Each number is 128 + 24 x the weight over its row's rms, rounded and kept within 0 to 255. Layers, rows and columns count from 0. Numbers have three digits each. The size before them is the row's rms in percent of the matrix's.

# layer 4 MLP down (transposed), 1344x512, rms 0.0277, rows 496-512, columns 256-383
097:140123180118129120116107153156102136129081102159129128108111121119154083110122148118096133185138133143156077131120106115135172097104159099103090171101123147154149114116137106156111172104096134147083152141166130123150160161150208114143125133126146130151150138135082135136124126135114136124187116146114146112131130113130142161128105126105126115098173148146157111120087163147124125158124
099:118123143122131127107118086139109135137147091139142106151088115105151127153112106145134115119118083161154130107095104098061126174209116139167129138152143177112157112115163080161115126093162152128102111101146134107141168076118158123146118150119145119103135115141151103109134121128139132124127114123151112151163158116126147155157177077148130129120138110163155155161138115115136152134196
100:118109122120129147180116156161093152201075110151131102113106155128086131162084158145136095179114163129120114128087141140149068135123150126128090141103116116175119115136094141139106093145148174104112141151108147171106181112095138161119121158133165149155135130141133163133146135132131134145090117136126135146177118170094182122158114163096130132144167139109118171112112156133150118125149
102:170115118185143108151076145121123161153132109087139118159114118173136152146116189134146137151130133138122119122171159128131147141184131157134144178087114098093134124128149112155112127113166152140136141104135172177118106126089151151149084091131103166146165115142149145126107123117122144109147126145109123133154111078114132083117118160124158098145140145084115131129135107165131106144138
099:153084106105155082118140106112140079096111166141159169094102134129116118076114146144184100097127084141136176144136128141120139141131078094151116133139145118168108136118132165090149098155167156131186107140096138124145119114097128082114102139153111129107123136113143122126106123154176145102118151158128121133099137118188148122132136098135071127119116121136102110109081096153116161105123
102:121105127130163147117115149164113097127131128142143134157191146132135130095113103154089128121125139079096146137131140125076151103121133102099109185135087115127125165108133145109163135131131174134165125104182170113112111086139097135127159159128123112133138087106113142144133163158108104161101158105127101118147139159114107119129157123128168115140090120109141142113149092101138140117122
099:130152128138150135126120139137098137138107118175103127099114095153137127122144154130152090154122138129121071159128099081115129082156112116141139146153110152119139094140144079140129105112150138123149121074149133118120090052118102116132125128107149084166174111109121123118148144105129138122152136129131177119145161099165188134129132096116155101143109160157119166110114152146130126122109
104:134144122167157113159095166125145146124105109143125181106090169126133114146140148117124082145118112151079129139177144138150165087101111140172155121146098115134180119068138084165145128165116088118118142108100133118117128218108118156100103161110131149132156099118141143121133101145104130102137157129109153133133139145183126171124138149175104078104147164099143120127147117100110128132092
096:115109148128123129133143117088158142116139113132109114079129121136167137101118095188146127123131088153146126121115144119137123111138113143153117116150149148116152124124152081150139169143117125129099098091112104118140133023125088101092152150144147123170175114136175101173172122175157142149131098118126101138134179164147133134099140076154172125117127113129144149097107120124170158107140
102:140093137109167141162184150164133110096162099146154188145112147128103127143109104147154127130105141141085091165138124111087145142121131117131142128118165135121141139089120160140097158111115179175121113146109114129140161125094129077137094100172126141109093108146100134097063123121047172090126149088104120119144155113120124137098158109145122111135125089118097093128117126140093146098116
099:153159146168076103120125109156137140115160060112114139071149126140133120094100134158118138166111117144140134166125109107146176108122105117153111112137137096098129108199169106121097180108110114120146140141149126164125121075081137135129099120148164155137138150161113126136099133147159172135141132098127086137088160124105117132116125123137161126130145111109156146116104147185121109156172
100:119152158134134176120065156131110145126108139145127135150135121144119151094128147140126129193126147141131151118106163114133193200141152126162110116115076157131118135129200126125127133137119179120113153135094155134105106122096149133113155127129101079135127139125120145093177130101140104107109156136131117176175092131130093140105155120119155135122161155154155113089106117173117110114125
103:110107143152106140122171139114144105147157110123130094109177132152126114137127127138135115114154143132122125082081155071109120114147157151123128128119149108180144145113158104177103111131147110126122144083126141098130100118083084166119137123088184120176138149130155155145128158115113123142095096106070140104124111137138138083130135105122116087127119117106121116130174143098143152149141
105:156155126142132157125131104128186124189111150131104093107110137132152137122165122121163139160104122114101108125193063128149125101159117143118137150144146095136102117164093134150107135093133136089144110150141103150179109138122158102129091164129137118135127143128122112109127167129103102144097112121110136090154127123125091140173128126179126140136128137137135104161173119100140103088108
105:117129143129082165144149140121109139178139124149129155114138125124107108134139120185128123116114125127115147112155122158157152100117165146149147148125107150145186138114057144177076129113142118095134152176113115064103147165149145149135119131134124155121167158119129113135127102131102129141138156109147140124137127117171150108157130124141144118111115117143127162112179093111139137133125
100:135128152146105141116091081153102141158113124145151116104127123145123134118128167141147150125177126115136130115113119130143142103137163134103134118078138096148169099156123140115128127127118113167108091160102143134109128141130121111133140112147181130135087158109111133147123158114144096099083120141107142168154159092135161091118112127127132111092153103084120143128156153154091147153119
101:132117131152185145102170110140066133117131100148134156079100079115124132127125120146084087140109116103104159102125138138143140109155137137101118099119117177115144184098154158133134158102091142108143163145131118158149128187150090092140154112131128151106117108126143068112104132135137156075124151168102186117108101096146132154122093119109144168129103141120132123122129133118131121146144
# layer 4 MLP gate, 1344x512, rms 0.0512, rows 497-513, columns 256-383
101:105149100107149168138105121129149161125120113075147135130159100127123113085099135137172168150097106144110128123126078155161132145093138098099122097136116103105108170097132108121151120176177125147094143106114146102111158155099115145124135164141121115120142134128144142107167100108164121158167121099175165116119087123157139105112160099138172111121099108108128114141146092144119159125112
096:126121122142133126157168110131155093131088117099115116133121137109109101090084087128163150114167119097133130122148074141079141093176175135139092134174117131110141092137126138126143135128089149122122120119142123139116108138122103135138134176101155128146120142152118101150156151138143122139152106113113182115105102144135160105129164089153170102097121142109158131141146135133098152159149
102:110122148147112100149154086088126096150106123112156127116112135139129153156109175129090173162125115131140159095114106123100104113176122128114128105102143096105143155125137136171085163118140120117119140106100121107148131118139086175111108160130112104115123148114119089158164136078160093119094116074128115114096121109103123131124129109144146094147129102147114150160117105148087170139141
095:129141148092137134104133146119119155129108098095105137160103136122158122101169133130155152116149111096130110105138132120150146114169169154141121148099103104147134139160149112153127122160115104128095095105154171158109132149107143122117143086160135133146141145103127132163152146134160128102104101116134083130108171145125145119125134120138159163107101149122136115146135150097133112154085
101:070136134102131107127147152137161096140096137131122118120184101123100097144120114138172143111097089164129155129160113125069100135097128088115094110123134126076129109143155137109152091139161158130133151099147127166122138147125115115093080091098126115105107134118114103087103104128145080116094153123091170113110136150142128085150098120166158138157167156128147136102112122108103109120129
098:087099124104104163128123117097131133116112142147137124146120127104165176109115107129146123165147123107148156140158142122076120092131153156098115086130148155104126096160093127152156151135101115146137136124100094161099113154106103123128113100178094146191128147166146148111106130124147177148124154096106097110117111152131122133137145144149104173092134165154132145075119109084138094140123
103:147135108118101137139094121130105088082112136147117152164117154103126108135172121118135116085136116135118125157169129159120117156157167091133177102173091106078143157127118113092134091149126131095159145082091122120132139123105136136131168118132146121109176117136100147145124118115112102146113142122150114099124092110141164107122111111121126128116134139121126146141128117127139140132160
101:130116106123143135094145135100134112138137128085147110096096155143151151138107111151095137150118137092121117089160111114155157105151145105129166154134152130129149085147142162118161133137145165166116148148109105164138085131111144089098095135133135119109099122128128133124159139133135119085133175177104150121146134113099150126127088147157123162142143131143152094133112116169124112139134
097:138087076114127143156094110090114111100127109109136110148132133133136142137140108123113137107151133139152094122145092137173115127121090151105093106151114099120138131129074125110144167124157158131170113157127144132136110148118137142134129118139167133155153109182127091155157126098142160106162135085127174162102102149141138094107168151165143126113125124126098132150147115105171116114161
099:150092134117136138152101115134123129164109121139114129129092117134128119160151202170118165110139146084092153137134122142112108095135161170087152138157145158116108159090118125089110100143131105115125137114112097130159112106140095152130112134079106134120147183098151157140114154116133127152159148151156132136119096138117134136112144116145096139110160135170115130125103119077108155090136
100:130156138150147104131162128088122076140121081118122123173174109097149089136178160103129083132100114130136099151115148143102109158100112093129125098157066122095105121079118158114122115100123148153149148130158094093130109094088097130162119116143101119146153145131165110113084140113154147115106110150142139118131142110093134144099136094118104148175104148155095167110171112121143152146166
100:126128109150149129155123140108093146137149108126130161104151135120114110119106161136155150136110133131133140125161117155090122130143132133123129097125115138165117182159155131160128120116123118139172130086107147168103137129143125135121120149112140156156164120123088157111109111102105132153100173102091086106118169121089172111151155101105143126112119129090124151135132089132175108126157
100:114153138140135118134161115120192151121136155117108148119136105101115085122163131118096141102144094133118074120115113132137112130147164120119128175133107110169154125116125090159118109097174170086129127106150183142132103116106113142145146099136109162134115178134084095111144154091137117126118156114124084152101139136138124120090102122162116157152124142144120167135129124150150117115102
104:137093156136137163109129113120088132148146122106145120145151122168109124139127074133157154118090126110116176137104106152094122172178123137118106127146103171158134118131149096150178146106164129127097105145125130117078127102129093120135114121174145083137115175131137157126116134107116096139118118105141083119152178134155132115134102132117143141124135123154116119150134131159124097085135
101:137168115132113103111136143140136157102143135099138133120155113145102144141162160152127135120138111138088123146116153142135156144184102125116161133129090085098082133132112132129108101116090143081092147111153099116104179133081143109085131116096084147107172109141090125151077084127098136133105096094103151091140179141143135103087102096096163127172114167113099125111137147126106141079105
097:092106093143120129104119099130114133118158090105159160125111064086121161112120131161135154109110158116147132099106115107134086126141140122131150157127112128094123090137128123110124118081112161153137116137091103085126112107142142124109126104170098078163152112091123134135151149096120119158112084131133175149112161132097151138108154146145125122157084129161135118162116112159132110117155
099:117109135164109099139124084103175129166118135143155126112147112102154156127144185115155130098170124149141140123151140165097158102118100152140135136150160101137154071156152106111105134128140126166085123124169157134122175103103085150118131147125117128122149176138125086121144122122146092134115152133101136106138158139134171116131101108129141106145118124141117122097102168111125146145108
# layer 4 MLP up, 1344x512, rms 0.0496, rows 497-513, columns 256-383
098:106154174115142126116090126167123136145086162136128119118149148098153175134156135160123105090116134135142094117119099171110166116106148090091084099111140170146137125154136142111114115157145094122098156124183102140155097114151151153110143119102159149127109150099104128138117101138117127135161132109157156139147102103156125113112090122108148139155124119186136091128094103118119167107142
101:100168118089120155164100095164115084157123161158103139110114140139140140138120130154139097119130095111123151096109096104098125143110108136097098145103128127125139140137165106125134130151165132102120121154097109101122156118142120142110113173095091096129138134085149125137164134156167157100142132155143116100115098146089147117159120162137162103144130105112136110118109122102126156089112
103:173123117094085125115177128168128090174143097116140153132151155170159135093160161125144135122177135126131090123146144111119159160128164113129128132105123111087106104129103151132163146146143117168124126114127086151079123120094159165113129111143094140153142134118147103152108095112080128171117093118139094135146168094113143165104170167167114123135107144137097123114136088089103125165155
097:140109114121134119117092139157120117111113131135118089094111199133096156162114119099098145146125185095146106165100137115124089154152123113156132109130102114142114113134137139133104086119125112122160138097098175146152129129119148122140107154123124090135144147077087168132086120165130155140134114113173099166146156156182126157154134145143142123162104124178115166137117143166138144126103
103:128067168083163083098138149152103099142157133095145117165143178095145105135152125129137150093108104122158119139106105108130103094112144107145127121126128120140156083096130162161147099149138109150162162164143110123083116096162105122104168133114108157088142126122092155160105119129127097150076123082134119158120087124150089107179147139120150093114112108118163118117082149101156117112118
098:117149110153110151131109125127123135132168079117078152143101105133163131123134087134159134105140164126113133127091138153162106117142102123144134080137154154148139132119122126121147097112140125153106107141151114092155154112120111092164159142119089148129159133129109111143135102182103094145129121108093083120099103145126102154092161126162090114123092132111171158149108152128170167120144
105:088121081123133146172135087105140098119135144113108123116115103162077142145110123159108161150138103130131143120086139122153126146123089144126146136129110079142163113143132114159145142153175112169173139123165093175170121140095142191076085120128137145141168102157157106121118123142109127112096130153134172118156130104131113108154106138162118096159122141138120126147151141089149119092124
100:104111122135108102127147152127169106098146179067115118136169185084098137120124140111144127147160111142093091135122154084123135082141081157133127128139114095116123120114099109151101125105171127123139179157149108093118108131132095106132112156096090129124127135154104125140107168093125093098147130144129104150091100089122113165158122171135129153110101105139149156103177096150146129158131
098:068095132134113110152111153109113131152123152116172122135099183131133147103085102113111127098097142112174122136121151156152117148143135163175130158107177152125160100177178131113148101165113105117159163090124145133139127114108116128111150121115132130121138151104146130132114167195153164139154116089085121088133162113111173133110095133129099155089091138100113094136074133103126131161141
099:163149107169114121109122119152147105116148127149138155140112140195110121100150118087154146114101104151143153161123161112117122104163134169147141116152120139123125102111108134085131108109136161110150129130159143097116094150137117109186127139155097130165147141151154106100116102145115158161086138156144119149116135147084133110105115157104125179119137126137087141135144143158096127111167
099:142103155155139141149128108129107158144151157136162118154130106124151125123148117112115142154127116144075109123111072146168154102089164115104127170165092144137154144136121134113121114126159142149119163138114130142129111117159128124159114137147149148104160163093119104103094086150119086138125136116103131150095092127101145146168186168105105101110131084103153100087147142150096086139105
098:163122087102182126150149125070127070148117135129128133110159151158158119103119123133095161158136095148107123144159149090097145156092091105161136151146089081091100097128152134121137127082150153112130131123162131100124166156150115109098134119152153100106157152105153132116131148133120102101124117109156132130152098107116126140120097110100162152125156102137122101131127105125149142112134
103:152131157108143123165127165138150110133132134149100166119092090138092147151119110101115157154134121145165133092133074180138151098115073165093119147089117147125164138112087101119145160113161135076124103103135119115159137116156137111103120110125124110156135072144126120114122138119103150127144140125122172136145144098106092147149151164107084161166134089120130086163124097142144116145106
102:176118122154122152137142133124146123166093096116143153136088187145155154160134106143158117122135100134115118149122130175155137100091130109125176140136141142121111127120131121160119096128118150103117109153104150145153176172112125113159144117113091111101129132138122143123098129123171126110117131109140143112106110121149188123083122129107136163137146159142121125109114125153116141145126
099:154123145114130081103152094142097181128117097176128109172107140110094159111117118104083127102134164127132143107108111136079134120155134116152098159145129108118125112111160133092147063144131145109093157115115136128145163123112179133140105101125126111143099100133114147170139137161140151084124150134105124163114166110113118165126112096132147118141108126105109138127113093107137097137091
099:069109111154134125116166132097097123080118142126125114111114114098123155164184108114119114115101127133132116085135167132118181167122124145118148099132084145098139134081145174145187123116104097128138110094117140083150112128116090092113130126127112103096129144094101100156112115157099131154134126144136172106139172093110128161107156104107164118122137143124155105149104099125094126132088
100:071158149157152101155091176172162173148167130169149154163120173163098197143109132164147125113146114117123141173085142097139179150135149090146099140135144134117102128138180151147140169151116159107123103136158101122127128130119136135172120213126140100164179142151120150106143107100082117169145137155132115180121139153183078121152136175160131106127168116146112101161131148105123165130141